config = dict(
    num_hidden_layers=12,
    num_attention_heads=2,
    num_key_value_heads=2,
    vocab_size=30509,
    qk_norm=False,
    attn_scale=0.0884,
    init_std_qkv=0.0375,
    beta2=0.98,
    warmup_steps=239,
    decay_fraction=0.533,
    final_lr_fraction=0.05,
)
Each number is 128 + 32 x the weight over its row's rms, rounded and kept within 0 to 255. Layers, rows and columns count from 0. Numbers have three digits each. The size before them is the row's rms in percent of the matrix's.

# layer 7 MLP up, 1536x384, rms 0.056, rows 657-938, columns 0-47
111:136106074170152111131132133141115092148087199170113093159106175130128108079102095107136145067104059097148071137055096122147086152111108192149089
098:137127131072085103062118149136114070128139091103207158126122153174112057099157132145124119085137127137136127107114144126138126115129090110144070
098:128167137065131095185110113155083135102115154139157165146135120167080082134192156151160172149109103114126100102166077176145119169129075186108076
112:098110098141120099154104116111116135139118109156118123138117152145107094184171075173084214152132133182151135073128122118113127136112183122140138
099:144124113099128094110149103202089124082117158061110139124117128112116148143116100093103145095187132122108096100161095093174122137147180127141119
097:092074126122175173140127094095052151146101107147149141110121160115140116126059070122135145092128092080149089126101155119179154165054150133142106
107:066111105143102096051097101115057157106061108132182131139129121158124102085106112154170149035163093138105139127150155128114112144166078116163086
097:139087100162192200160120164134111128115161102112040115073112158083132094163111178112101132116086087202112123093122152167092132144145102130157088
096:163150083147162119050164133148055174115139131140135116124091161200145102168124130147143192089167104219054142071146164190137118109150097128104202
085:165079165116085140094098164127069151095140126151086147112112119173074066176230144081105105157170136136104095030187224132088088150122092129158137
112:100116120119080110095082179129163119147069208177084131178107189119162127161083119090134112127143173123135150083130123155108149091097170139147066
094:106140170173136141147121163154169139089121113181154147160049119116073132085145109122108120178096053149183164147123165139132121131097096111100135
114:153175123147074103093084152143127142095156124111123119137083124112066138160130090126112137108167133098127137091168169179114110186075149073129120
094:109031189124123084134120103119120135128123148154077140095135135150127118074089151130170110069174047123123162103037193100104140104045130141131079
106:122126137124067127126163089126017141105066131167164129154082103120111096068115133118099102126175139134159109110102143119131095189142173143142126
113:154128114172135155113135175202109094122083099171198151143105119154118123151138137105047160143121110169127086065145116056143116134109145184188094
089:136131142137099161055146176199152091162055120100162154127123096195098142151182085088100136172143076088186145126064113096063118099153131082100103
097:163159136148138099163132138115100113129110171137110097142112128149060143122053118150169072074117166099151095143160133154148115198098151157127104
094:145094150082117085105171109123143097129081137084157168127083158185096126098084128075112101126146098158153138135157223106096093164127148129154116
104:116094137127134199102089110113080113172136109121158090106119142083090102115128122113120082109165103118129166120169240110115113068105121132112106
110:097092113207077135122145156166143168095127174117111119128084197154139081138094109116149130126168080164079111107064133134140123089135124115152121
100:075119172218123141128096118098109192101142127125125136159124155169084171136131170112202148082143065123108121126094199108094092147082092170150129
098:148148140209135166170115099183106126089135101136082120163143134121128080141120082086127144158130137121160106122156138175139121097064047123127123
091:129155110112160092122137186128157127105099083153128154145128108120107149077181071151144146075147136154111145146116187108112099103164166109152078
095:141173143192120115084121142167095112126116122142115180076126138145086127144170133108150140122135139089146149106140122173128093084153074104202128
091:129094149177107165124096097089051122109109108136130135173153131150104098133164117086155151151091153182099114152136127145134147110103167133095170
114:156071106131143147085146121067061140109132106120166086088144076114111110099157120143097083162147088175160161078148136110169124160217165090198137
107:164114085152091155138122146180139166157100187131136066125119159125078077073135095174120091069108145175117094127138130175137081126178099155133099
099:142168136142066126070068131205118140154154130150104085118105125086146130126163139123080120160138121139158135109154168145108075094188087147157145
103:158177091115094137139143169191156137161092131092177137163135149090114174070187142119117175129107130075176127130157154128173153121155096177119158
091:132105121139111122091138179127110148134115117113164135143084104146116106067159095133125068116116085158146180088066165160068147189134199144115158
086:125130085182083101076170177183085113104063161125141142157103200166109128117147094118131090110122123129108097138088125125147138109186140167142165
109:184117135127139171144139129163114130132125182135163186111105099105140126129105102107124086125110131103123089104146136099160094157085077170137134
111:159099110191095144145143113166142108101118120144180096116067090157127135100122154099065156077164115185141128142141136114148076136135094146123169
097:153092161177065162123086128103128162165167113164106179111122149120123133066136101079144102072167121235175149126106132155178100100107161068129137
103:187126072176167115113140145191103091113108144149185059148081109125080134103085107085080125142114116139120051107120125177151068161135159122085085
114:159074125173157126181143146079115193125115160133122122083087126085116126112133113104204074079129125115164135136112152135128111079117115163099168
100:150131089127151160139085128101173148144147091173108155129120117166116151149132159139117107133139133076158116138170144146112174083088079164115141
102:115181128094144166139078097098087129141098130107122013103131161155125143154126129155140111133162154092148097117101144182183148069136157155178100
125:084149086148090098110112124106124064121053181117122128140131162145153146168125032108097102148177148123142159101189207101144092144084095105125126
090:064107158110084141096114112142072134169133154148176116077072155181138117105114163138116103140175114170134118159148131154112122116129120171119066
101:162153164131093076156111123094148104132135160153133142129115128184089138134089080162128083139120112111144109131141127110113096200130173144137094
099:146133179099121127125091095114109138180174132099109212094106128138159123127136172109116122095139142144159106144091159124076135146083142118131078
099:206149121144115129031140195187122070131101116208134118115077086149127165070113041152144128149150152149136167108206095093143079128209085169130169
103:199166119141164159175106126148099091094136186140144123087067159117092118113150134109140096102134079132096149106133125188109107067076145083107092
102:111140137156145091109097084158113101087123091138107056146142108139097176077143128086160129121105115117189123139084125124140133145085130186166107
100:115188107162064129077128128170147107133112084127166100080139180168149060098089054141117132153159122076122108109057156097108129100160123150138153
102:140130083088116117105087119137083128140173154201109101149123128106146150185153108112099122163164091161106143126114145146108116125058148132173107
090:197143109147190134138097098115056083119137146131114116132138169140144132108094158119163098065141136130166087098129099224144152133082079135115063
106:197093123122164150054154162159111131145107090139169071162141106206158109136161109143162093135163146175131065063118184128064090103150153124173165
101:154084124132129081172128130121035094099130146070120089126145131096137092091111075174131104130168154131138135123152172187126148165122122107187084
094:099104132116172195184155136107119120169119092176168136145159111092136092104098064172174182118118116198202139089077098154121102138121143143161135
108:134103115093090116139133122140100058124141170142131099083081129159158102142122126145096138137108084126123139123132156133088058166107118136170168
099:118106089102105094122079197136158073216132150137104087135101139122064105108165060161129080152139078128115142126118157170134111149124132139121116
109:170174102163053117132160138096115173166102056126130154114100151140129158095125059084085114153173153106180097083126167119113105193098118097131142
101:064101122115131149169128100107088084156069185181057120150119155140121108097134171086111142114103121089154105108054143161110056107153105128137171
103:114115097114134133127113102108145152086132164121077138138072080201085129121149127116172130115095122122140135125169166103105132115179130125138094
101:136149116166111125122178139165136021126130133186156111141119110117154107125098085117136158118114096107119143063086103144066100121128127110173140
107:166130112179111187121123132135156177090133087085111198102107152111125113121200150064109118117170141106140116123156163123140163152062101128123133
110:094099028140112185125126083154112071180107087105173132137082150126110084166107089096146155117140113126101104084162070125128117130151139162144140
104:208152093144144145183129146090128131083127170118113089152091091147127157139175097125125086085130097082165182122115180154099095212080046133138134
108:117112114083048117112047181087095127110177133171081083069124114137094124179124122108143129168151140150150136104210162135083138202116103107146162
097:153183112148148173129052125119070128193178136154114141149139152143098099138137121074130067146124152067133091116108130143100138156107134155119149
106:127105135172143107102142145116167126092053153148143154153093151095130137118110092109095118162069138138162140144125142195119126121120059101162112
106:166120089120111186097096088143158130148161099123144104139086061120104108124177166175147186132105065139173094080116174142072091170141131127150212
097:139102120124107166168146126132106156124057133129111160163165100110078112172178088119110109114088098143132077097112172118097160151141104130169118
118:097065090088148160093094147137115144121109174132116089125114160138075144124096160102103123133149119107165154116133127105131096143168085145123153
098:117068124089101099124126120153091156106148139237130143121123112186105166159087117158159124136151142091161100087126174112096105171094097122145147
097:125069162211165157114082121132110106137121127104116154048166167105099098128158083132116135117098100127181112067134154219111173100119082159139126
098:164193155168143110134150100129134130125067088137116171116096105112108152078116105154142098083145105138112145107144142173133090140090120080098107
111:147148130179120148139206152101097072116127187131110059140115124172157099135133104149127092027144118112109184110117173100139050128092039115107132
111:172080136113121123126157089079075134091133129104194061111095195166103110084106132152092131101137150170181093104181145113169147087146106130212100
097:127165130135112137121095179204129176109099136083168156113127173131090120102068121076120111085146135153152096109154166178103129136084089117121155
100:116116054184099149124129115141146097183119177140137141093124123123094157167140125091133141098149159050153146105156130116156082084183095144113141
098:130079120152125132096154169210090130063108128179120124133081085160200120165079142159116114127134109117150148135125154129101090142086119162185152
102:164147150203151127118158142149176109089119172105116104108070124164145103105095043135158072117152092146139175124112120130139147163080139140103109
100:109127095140114138129119139136119159088141112082099114182103121080148094114151044145129135083160098123086062082172152128161131167111141095184079
093:166128140113070077128144121163130046122132186172163133125070129195159121147133185100125139092164116087140119047127109128142124112104084129104111
094:137155108132100112095153128230134093070067113105215049147184167137076145100123060138144198127093096132134100126082183147094098153077145254145131
088:170180148162079115083135163099127086088084102148107167097164111118101091167140149141080099180146168163105095130120127086186113164104138159084115
110:149080100189106151164147152122105096137085157128156087114075199124125086107112095083103112103169118148161137099139129146092095133153090153196099
097:119192111117127098124140152133084141105090139180145190142091137221081064165156104092147072113108103136162149138061080192062124172163059206116130
100:159109181138146098110119129104154094175144110106138125133101149135133115151147138111168140091143146160121092103123101175095047124124094126151144
107:149078115154154101124135123158143174117192066098114106137116092131139125073093101112134036086122109105175138092187093169107136116120119123134169
099:129130171135113117076163139135153144182137202160114168091042120134162098123084126140163120143111172153111110040088081149107051143151086112114144
103:148156044131137163038112165179113148109109184162130105161154116112154157169129109127100152114170156124136146115145132109124116098138100084154119
111:086141069177149104108134128117099143135138151093122152135100161144028124134135157084156112125096085079111119117173149109126080122131104160165092
094:126158152134141166101107070088085110113075104156120182091100116176134113082191137100152093144152146146134170148160095208137118139184114148167119
103:200183074080105193164077146165137098131104144067194169064143090103148106093091177091106150157101097083159135095151136195147110136117118189109145
105:150134154130115143126142089163126104065066112086138141131129116093123117142131107144124075097125166131212083093132102155187152134103125137148176
103:169150098122141114076053131167129155084110144118168115158143186138073105108157099088136145170120087185115103096178110119174145081180151121129138
091:110075121078111147142121140172107167082138135135155070130117177188082106108178103128144075135079108169148136112157137130121138100123151157100090
097:133155160139149150101149146148128075119062162187119152136099099149106122158093143131136123120112121158131124103116165148121107111141113181149128
099:109150112097151093097170159184111132058086102124105057122130123085146107171214109112106092104175131115165184127130167145166099162115134134119191
108:131094115160134102135156123149114146168119109125157124166135162130083176135125087124170139132100089142185110073065066125148153145132158118127186
101:156143092174159179128117130138163153119140136099154080139079156127156095109073111099137094131086095210182149106095106142136088096181128158165200
099:125098100124113181068080154130103129162111109112150141123141212129143193106152063123105164109129177131194091079127178165119078082118164106124076
094:096102147105067116128124172115163085082082146078066155112125141187122130104106160138159171044119141122148179119134137200173155100119133118117095
092:121095161131112164174143128144111135060171102097119100046141116142166117126182121135095085129096082095116126121136159083109140177139124155173133
101:135088147125102106123146119136046131162090200224151137133118151149122089136114111172127163102147148114208056051104151112148103100184130133138077
105:156101122152164132127084137089076150122136079108072156135086145105151182160189098065134103127150089111105084101112116124130154165090107159118086
106:131068095154104159115185156145112131098166105161168140136181123176097106092109143140151136152046166133148192079098143127128093140163077093177149
106:178148135102150202209088122129104151151081157142148159055143152138154153158132126107120123093161136124132133128105160150133103167123142116143161
113:097079148167095124142156141128152122137105139127131188179083153174113132162105147157068119146157116170127104141080140125120084162120091085121176
093:159116187110137185118083122117126134104135110176070152141152142163154116114122091128167072113141094089146110111111132149109123148136141119153077
102:167144101164060139040121109129158094092096085126177145140139093121126163162174121116144082140139091095197126114112116142108124145130142141117093
095:168169107133146132125114126179134118094150074127106141137113113086168076109173157071147134166119145105160103132165131113104097123161122194128102
086:131107142142073131112183120169167202157103074135151127147142148132108101031128099100084133085142091067153085083127150150132095182048161127094161
103:138118150069129189091140185154063141059169144111166162077079119142139148080156074193118058127129145209166220123144142170164167162096128084171122
102:125097081121076152108082090114130143114125121077137071092122117107137114147135052120099124163106117181110068107111172156093044184189089143122108
104:202119100158156126075126123113100115097118119116139108028076121094126111053167146129156120187189163109118127110169147094187086147074127135150166
095:082121151108164134156183154109136151080070106131143170099163179140122154146158117150072159100118122132119128107120173126145156156133104136131108
103:107148150099113149069135164141186110093097179133237076091113151157122122091145112138134116118117056098181052141150164152131053113175106124125139
104:145150116116106193116140181215130078074052183130126185088111107168152105108143100111120113122076138107161167113161193171184118105119112123110120
109:179104098124140118141143132146142150153117174106102163134096136204049147153118113075192101101061111142162111083153200127074087062114152151153071
101:121048126110102116156115124148103092108071201091153115118108133158111170171129122122149136141104149126127104097162158216109140114132156151111110
093:150181099131024163152095123154128143116142141152104157080114146199137125119137062120106090090120170114122126127116151176204125148116096161129159
100:125074130132082138095162112128116111091119115102184135121100113200098092064179102095108149086142188106114155110192163141191137102139114115121101
093:113121096099110127155127185105120177155142124147145146105133112076071163108164165141115126095164110138176113114113171117152124104174137141152124
103:125084155084118227121071167116146180136124131128121105180156116150090165133117086138098134147139103127186114105173157156150157118126134104139095
101:140134132185138141137094123184121119131045114155116139107145163118132084087082153120184129080144117136132112140056131176148066106157113170159127
097:092141098062117175110157145105113156111163178163129130086162168108131109095166105090055127168221157108122065099149141101156121150083156102151163
088:116171106191144167162093142154050072101112096132119106134129100185120078141133096160087090030161127126154153116094141092132079170118173100137157
109:143121174154103146105100098054048099100120136122104164122095143153161124138192108117116110134129162087225134125132144112065135142138092164145158
095:170112132086177085169112146119109063153100128062120113136110132155090197111191127104121123063114123106137143114133106141135163193147154171152139
109:133148123136079168120181146157148071102122144109195171088108085137128087097099087167077116139125153091188092065143123095109129106157120151134116
092:166059131144107208092142171123104151099107129144180093086112151157158146110135127100134140094206155156127131119145100160175131103167173069124145
104:158168125167160139126135122161034107009164154133101148122089124113104161079168142101132135135099160121115125093098170146171149122107119200166087
092:113084109152087155137150150149149079171092119149132185093147101131139174117153163150143138124112107134141141112130135130141138141120152133159171
093:127100137120120107101173152063116180177144089157079137067145150143149142119155166140140137125081116178147104108110130215097153135113174081151116
092:095100132125151129120101091152157131146140108186132152136134233138106089104142105163071163105096111102159159117072134118183173141127141148135146
098:103115105204130095111153095122111111125100152175080139142120166134103104109127151137166107126144112106162115105140093100159137177140092171155108
102:210152149142056145158087138203157140123137062156112128083088132132166175113075069154126116092050147216213129125105141101098106092157087117133145
099:130122102078110199089161094105072087112165085108165150103106095066124047132128116084122099127136073146179107112157109119140059102150051150155172
093:127195100104145117139147140127115114216070143184119164125118139135079125041124133167133083099128121193105086112125157213154086094106130122092089
102:121133158082153104145109129120088116058097143153080155100110131178109118132108125133137107095146117069157078142140157206150110140139143154132104
093:159131129128120130130212161126110169166109124121176164114171143133107048153130161095103165162127068182153126151073199155098154197088135179139131
101:113154135107130148172156098164140122143076139161119105142085169130155056183117166109145158140130109141155137101105127158095092137108083170088167
116:157150135128090164149176121136083074101110131143163150113092116169089155134205083109159111123094161124202086124085102116105122120104111138137197
096:106177138125156075136150138142125074111110097075142159138113166186123114153190140093169102162133052141095127092141136113102143176197098162095108
085:166151168108068124131104129103107116142176140135053153152155101078085132178136079074155124106114072140098112117094138105118104132150140123073127
099:140117130124173093138170132095089142107133170083135129097094111146099113035091148117206113146110165131128080125129183117161145160120155143176150
104:139072155153148138128122166120122167105107134132077157143127171173077109078171200143132135165136123066171093103115156170150089147176041133165156
098:158149159113059092085100128108075059116102115146093127058114101131143139131110129127160137109152115083113078112103140180178045190125094192127112
104:164063193163134116096110120107140110089094108122130114136114135163023183101171131076124144128160067124140101053119219155086109169109168174122091
116:115159126084134121127134184139109066142116154084121078071117154125123101140074099124106090170185138115084152108123134167153117107049075124153096
114:116039127169104146138127085115130160089137148181105124125131130163105149187183153148133086102172150144103125105129090186171098082122103148132126
108:160095100100072143114087116167104133177115135137164159157071131165128111115126157104185134117183079094165137138118136091095146143105102097150133
116:162150081131108121146139107101144146106120138055124117118076094106139133079193132067130066144117121077130147137158183074188105112095121158136100
100:113099090176063119178102051160130118179119171139126086165132180164069146091119100127110177072154058107148182064068152130099085141139118124198161
106:156120085200157159103127161156133112121094116151113109159112119155106149122131122092167068149152112113158111110171125190169149148135195157161103
102:121109071138123159145053056093107144168118180104121099080124196135171197089180117117072028092137102055137051100140157108124114147137143168169149
084:130165094159122141139197117152176122184122113111119156114103109161150110094154072121122137125121153145171125085129068125130118099138179077075081
102:165104125110138126114096097131130099130152086169129162148166143107142121110149129142154086073103133097142105085143174170145090133106145110127127
104:119122166157084182112059116150109095167066147121096154159097149141064146156119121099167057110175130109165089115142171102150126126117086131113120
098:129126107098143119106131129135149109075076130146120128143084123124133097148126135088130102159103169112124107139110159115197125165083138146145049
101:140139134146122099084102156131065162128126153126156129142134130133139125144222115115128124143145148175158139081110127118139061136112085075185119
110:169161123115093113155121163125131151084138093130139144155103119076081056089154139107148193148152148121149151100158103191163116164112082129176169
094:168099108127175082100121147217110096154081182166147107117154145126097133129089117214143128108144106155193090133117147156142134140089117120126153
101:168125103120099101143164157091078140138169115092125082071064162161123066112110131112141053141128166078115099103115144111116085167068125155144083
101:099133134154121167098139090148156138127105111148205080160116169128093136113115138162131109101141110128134157136145139139077102134177050126166132
103:116143091153113138125098185114097109094104146179126106159122153126072096154139079149137162112135089143153122117130151150081117063173141201116150
097:083090115117131121101133103110135108152104082183099162128092083139075107155089133076181113156170104216096056158154114160137133173149122143135111
096:191164153138090140130152170135079203088165102123157111130096145091101131082110147109124108104090106081165118081099120133136118102133109133139088
102:174108091139193105147197142116090147123091140116133076163053130125110121106124131124119082155173158110131103074151124118180130181121127120137111
099:122110089146173121136143103112145116130085176119126167157080118168127120140181147098176134147160050143114113133103132073130134083148163184151079
106:209154089183172187123148145124139162141131112094119126142123129139157114172176117112139143131074163141151141106139166173142110153172096182154075
094:126169134150091135148160114186123074092116147097143134195059103080154117143071048121089108124110130125174127125095133123085108194158058157140197
105:216165130196131151108234103108148073110147118112163142129141073090141125118122121103085110073127138137124119113134104169144111065130049172108126
104:154121109140081129061161135167146134107127083141166096102110096130122043154136093168152075160178131066184096069179091112085136163123128159127127
091:134113116202128117151090123141133127072155114170130125111090122158129157169207145089127088088141137164075061153122195099114089073136046105143137
120:150112179120152147180126114103111139132146139118110177069115087124071105097164119118113107077097083139133042108137151122162120219108150134162082
101:080127136120071128110144145177139123104109100153165156154089180162106172101159146142079180126152134111179089131132130216161143156106141155149105
103:087064089100146149078102202133111154066129165154189124140112145145130074167086121071164091077154120127115147080179151090150101105139071122157125
106:111149136128030127092139121170132112108122160150190147119109106121163097101122108055146094137099119121069165133076163156173134156164162151135126
096:114069165139154146071095164112127106145107123145193124090137162160143158137157094122097046113106109156139105144171180118165126106097137109144100
103:079159137146143098140148086154128112100107153150127132171096147138075128164151082055132159121151147140164070107128100135156083102137078115145100
102:126107101120044168104171159156123120112159164142157160150071110172131101147131137079140164112131091123084101084088164131123112091114096207164013
102:115120155174110069101149149140157199119145123125181125103137112118122127138109079137130131133176099173201085142117159158123085140114094164127135
090:113108162139202107096114055084089065110134128181181127098107115173137169098054101192122117138159087111115143158116127112105115144131120192115153
093:075079112157138059134118107079085135131148178085129101136083211098154146098181154147141089126188115101096101102171112116166110123175125095128155
098:089155132134111141129087157176125141068161137158157088118111117141143160109182110077131131117093119119164126136104170159125074106076139142126112
090:104135155150138110145150132189080097125159123109156134118126141151121125135096109129143172139172111079140155111124109155108151189133134119136106
105:155142117150141112151163151127102142171075091133223101122188152147151188108179116089144098096050126155119127104111115131141104130102168157133157
100:105112120105104156128113098080123117128126074119159155123126102121128066118109138062140161083140152106153176117142173093128107116088154206134115
093:131142124191122122148157162092169133154122129138135115142120135172092075150113142062118125166075094161196087020149100116073095122123139190179134
095:121109122182129186096092106176104136148198141102131104042148063096111064108112131139121073174164153138181085081144183169119150132138112095139128
099:098123121098094103113137169129128109084107163083093162155133164164184119135130138128159153064173126144155106060089179092125111091160068106119081
095:069115156109119133155159086159121123092088108112141167082121154123164206077074107100069121092065119113149174112102187150159119139120127170143136
099:145137090164165114108133167142111176138129147101095152169128086106141144134155094103103167136130129118185122110123185096132114185130089127110142
083:124091134127161106133144109128150117171062140151140146094118141148082161119134076182137086145137100129161177115098160119088135113094084109104172
095:131118083183096151080104118130148142111080123098192114132129097097120093081133148074138097186170102115175071154136160122096104076172105135140131
108:158139109149097105178138175107126183022135131046066109084118163150131139059161128159107093114138128127126054147190149099166114119125123133145064
098:144153094117110110162189157124163088111110084164095165078133121202157154160166116182169137081161165151146151119148116106102076092160130144129141
090:076173182119096136170162128143142115131097120123099105098148155156102140080158105145080145100113138142119119151077125150115119137121105100148086
104:101146112176140137112146147199133126153067142192122144135174097141088127144093163155125156135138150162150086073125097089180087122167122116184123
101:124086059147113118114094152135111109174125112121125059123092123097086066136149077126144197161191101164146145089141082183130125134138083101108134
103:204156125147159130133097115136103135137070110137169173117161146120119130153143107167072151196146110142132088135126174133122136146140123110190128
107:132112178088094122102165108118112108114080188182123061077134133193099120143140125112083155152173106111123137137139131171103126122137103125141096
104:125148104145128186130141095115174122153122152125163086080123125147116131142151129176169086137155139186146143117129138132174091148168120187167137
109:106119139144130173150134056129200148163155150191120152128080153200172173151094125103112077106137174118182129114136068109098072128100091114138115
106:186074111186059117118082120104102122151098098077156130114144100106073132140192099130141168118122144154137140140139144142157142126079128129155130
103:085141133194141173076121135137048121131170141107182108133098065136086140097202066086154142142116127130174126105078110148116119146057130129150156
100:123120069140119129138088144099096150076071099161112228119156140104129159124170101048116141147110135104121145141090163097103150066128135108144152
109:085128066124135120111141189154120130146134151106136096122126207105178112107151103109135098132150135109117138125124100112148124193144119150150189
106:152120160125074145062186151130147192075141155111115077191092109151204093081081075064126091131112132129142034092114108116128075124099081125112111
100:162150063142097086087137165129141062153131142112113064125137085151140089152195055062177113165087155116141147103142136125165144121140144076139061
106:125058164167115179156159185125115076096136082078146142122107131181109108107167094094128181115196122169157123040139130103103060128129207164158164
095:165117154155100182108127159116105118092148111137110132144072130108127122163116076134166096130068075168128102089112152101117123153129144083132069
092:140130092091161156113138121084139153101122111140116129181149154178109173136150123146118139086118100078159167088156145146186165188090162181132102
091:117171137217088157123164140116126115114092085092164131067084132164097093120119135189107170093154122103111134099159161126086130154148098172163161
094:153143133098148152184085126139121170111108097092151120127121094153113110150110108107142136133093125180097087070127160154087142125169151141148092
102:196150126093101102087148153092136198195141098070154161138126082142146139163108136121137073182115133087152075102090179122134102127144151157134090
096:115126079083083139127145153183184083143142120126088164120095112175076082160054078101183132079073091119139151120111075162138074097077161119155132
099:091115101168136084135085109194143137142128100149118118128079119108145119082107140151110120119147102078204149099103113155170136180153077150180123
097:123052112121178145140144093173073106094122098139090092109101145131119120132096134145130133134147121100156073121141093136158093139112128175140114
106:072127149152142157182135133135139155143149128115157121128120114152109118111219118122103130131132115077164126074136127137123163113149133105125124
100:172165129141128103135157118103125125153087078132153134146082090118177167083133026166112136127140094172106085147090132117119122128105132135116133
110:155149168148164154093128124147110123077137146126080135081120120176162064126180066114087103116133162179131136114160129152177115137147129176132116
099:146121151164103141132161138150082159176127192093161139157069131150126157134087129097129149143157097071110124107145172127201110128148152095114140
109:184146126126095129060119106102069104055046146120138099139122099118152090127076115114087142164157090121122127140139104157141159176105165116156122
111:133119104109087173110122119135121123100117137130187142115121169159137111180099138041124117138149122166164093145121159125171069156132140135184132
103:133111111194113129115163113172062148135148141123127160097127127103075156097170154127105125142144114183068193101092177151160181109138157128130128
098:126085111115106121093077166168153139089078152128108109125105109145123136134179180063111103144169147117159156135130109159161124138058103185096073
101:148169129126110138097116115124126144049098133068092151129138160134139111168090168147093101097065098131137176113145146131115151117110072133152105
104:071131105189068102097191143194108163128121134115147167109195122168116131105115125140051139174128126162155135088121125118135094130130176107160098
100:152126111182126183138094168069109108126166146164094118101071185167138109125160157118121149152166178140147146150136144119108116147094154083110124
094:169089113157074185127133143093123101179133107098133143112104145126133042171153137130127176175184154139162099145141080117118098142155094164183094
093:177069124161186206164138120071110183121125131131104124123104162136148108142088157136154125098138120167129127116117156091131148109095132154142024
107:088132139115120099109133180150136166175185133119067113064129140132121111158151131119105092091143098090112149057080174136141105126192131148126118
097:138108126109138161091085149070099126100095135117171099115130178169112128132136054102135109120052131197097110106132192127125097135088226147141092
105:126105095155127185081145115174114124127049237115128164114098141153098126124193129104151136136147111108151100080168108098124118129150125122145197
088:154150132107145170118133102151186100176136154131062191092142113132134096131101095133123154163155106176187187115112124187096163156075144177164145
100:137111080139078125162149127165153104099082106154127078125158155143140128117108148121090064136123119074125133160108163129113086094124168094137189
098:188126152142174130104113143167095135064112131175117135125085073119195147170156168167154157142132125149101126118091190097153137163065058111163089
113:093157130128157140034104119096144089125131154182151095136068100233125143117147139109105115128127113096113087119133168184190070127080115146111097
103:121044087084125120112161170131080150140125122057122118086143095167163128177052112121101126103131142171183160092163155121114122153153098180174122
099:120139096140127095135134179140132151124134159192118137156094159147163130135098062151121130080121082134077154114119147156107120116147184199098097
095:163108114159133143150142114143111130114131131099116137087131154134106092075153132207091051113125155134108148094100139172101125161127095084172124
105:132068140153164147145139161156090140133103123150123136146096198105127101103193128112114126116097142147160093104189141185109149088116071116115073
088:121106117130139122122147134156122146102148132183079105107064114189139077183105090050156099131128068150156089151115179099091100144149098174140153
102:117113126179099094107102124145092098135117096133122120167103113189103166130121071124093117082161125162124179061140135110097107120154141108186077
095:125151162095150141117175069112118069158151140135151100113110108178099179114092135043159097108100060148104153107054148160120117101088100129117054
094:170107080084161130123142163179129080120139133176133153116116139178093110179143179162145088080175156107113144090111126108120106098157131155121115
106:132099125145141167117105102032139101147139153129082105120130129127151141111135159094154099141133048115124135106141139125138114169044071159117152
101:122139135135172097095046149132106060152167163117104094058103164152151072121098103126092106090142097123132144051049108148107082142170138066157168
099:192147097110128137129127110096138128081134093155131110064112158137113130126107079139146203133111085062123124085173151185150125114156095133154112
098:085109148109120125125145138155174153123095199134083196122133102178118134074039183154109145131089083065127147127093165217070085111074155163089193
083:107171094110106112095145146110121136143135115130126122132120120128172091076156176121149181098118133087145128136123110175149130104139122125185117
102:123130124093156132159123154175144097120114126151128109151142088121103143095167108097187119132145119178155048098082101078182180108141148119153142
109:139088114140110127162165132119122141127100133088068096132142182096161135146148156061175142112169124109138133130088117186096135072099159127129108
092:147131148151109182161169119124077116126134118108141120066107129129166189065101133157098116087097089142106118114101155160109114152139150158132101
100:165086097164147121127143090123154120108119119140105074135115068119080137117142144104129123137160059104134122104091103106158119115166121124170091
093:106136194090160122153169091125145153124117165127155069070137145153127160154150110164113165096128107111135105146158120157177060140146145150131131
089:079162233099140140160095139109056151171114145112133166144065091116095146135171108127142101060106145107172130130118149155123112156077087251136081
090:129124158098131125105180131136098143166190204142196118143109123085174111183152078121101144049109166138162152123119198071062148086120055086129164
104:149129107090096206091100185121157063116107154156119166162153167150110094118171117164129076164174144093113159145140183113119106147142098138125051
101:112054107154121100149098112133075129162122085160143130159107112092117113117123107166150136129087114161160135089126145164096057134093150180130083
088:108081167152132126161181161159089172117098154149130102120123207116088099090110163151107163074130079140126073148183119074139134151145147174137162
104:176138157156087151135120109210123130108097107177159119096170132135115148149132130139062112110103061139098046096076202157165031135159106167140113
094:140144116111126112160150133219134095157124099125093127158114144106088129161137080120098147136118100157135144141100125146094145151118118210132151
101:125163120092120092112166089145137116153122164201118094083096149136127106115162083140139070122073062115086143094147096103120113044134084115141143
094:097167142105143173132079139128069147091143143200115158079125068133123073113123123111106082153101122128091125117082143135125073177173087098125116
088:145078117097137107125151126116164141207137097149183105113180134144138121124092153099170116111103091102136131116136174154088116122104159105112113
099:127127116167094121168172175121143109097138144152140185079125112122139133144143119121098126135141143169141027117087111148118068158138132122099088
104:141103101107138070113123109106172127127108111122125166113118174131071142130156160092171146140138128100155146109089120107145146063077129190171154
097:167128159177129132181072108079115107157116143093172167120089107098115116104138081133150108127064106089171108151131160147111113090162169159200101
107:160127185141163133131145078123089103156120091207161103104155153153120123080072112130116107106125104140155147078111137120136138107121104128152104
103:124094068198090137156136127146130123082167128106126108151148097082152115114137142097111089186055060171159127104147132138082117160127120073202130
104:102150115201135180066129191070113175135142168169139105156138135132060106151195092112148115167122062074101155146116207103128181134116100161158123
104:204107163118141159115178040134163085127162086109102162178121117080135113114141112054152115161105091133191078123091134162163127152073132145168144
109:134087093088117102185101094101071192127083123105125060159135165144137132160150066132126108101103097178150175105140184116099091201082108149176120
106:143085090139126171161233112180118134117124112039106125138070120125078085120138096102099103086148054115101122134104173175129137143150119206156098
092:111131125119053129150137123175133106066128113082148091125185202111102116113113148104043173147186104084170126080155197158078144127164164127169218
093:061142160106063137102126202123136104097088107153145149108109095133088109145084185064158137119168099117127074057112147090131083110145063121134137
101:145146157112108119105146114193130103110104142133121122185070099129150103184141152133132127164165163125125097079148147118081048182111116112098122
091:247076116172135153142124171152070079062182105100118162130095113104175184124125147150080110138105117178158110134138129132168125105149165111173131
104:124083136180174163111093068078078110086143134092148088168092110141068136125167106090157078133084091113177163092122121142158122180117142140110116
099:132111119199119133159131119174123105099117124207091102146089184129142129083091083124131093042118140158174213120125134157148072140139116118115133
091:143137193172106149135125107121145141128119124139099113151123116130111104124128140109107117118165170123168116127176133140147079123140116149140197
099:085126130150120128149089104140079122125131153139098127103139117106145153206185109105079166119201136149145120116142198129126179106162160192098110
089:105125196083156168158170123133120045131146185116120106108144169201149091118145110125141146152125137111085106112080099121162155225116086190153128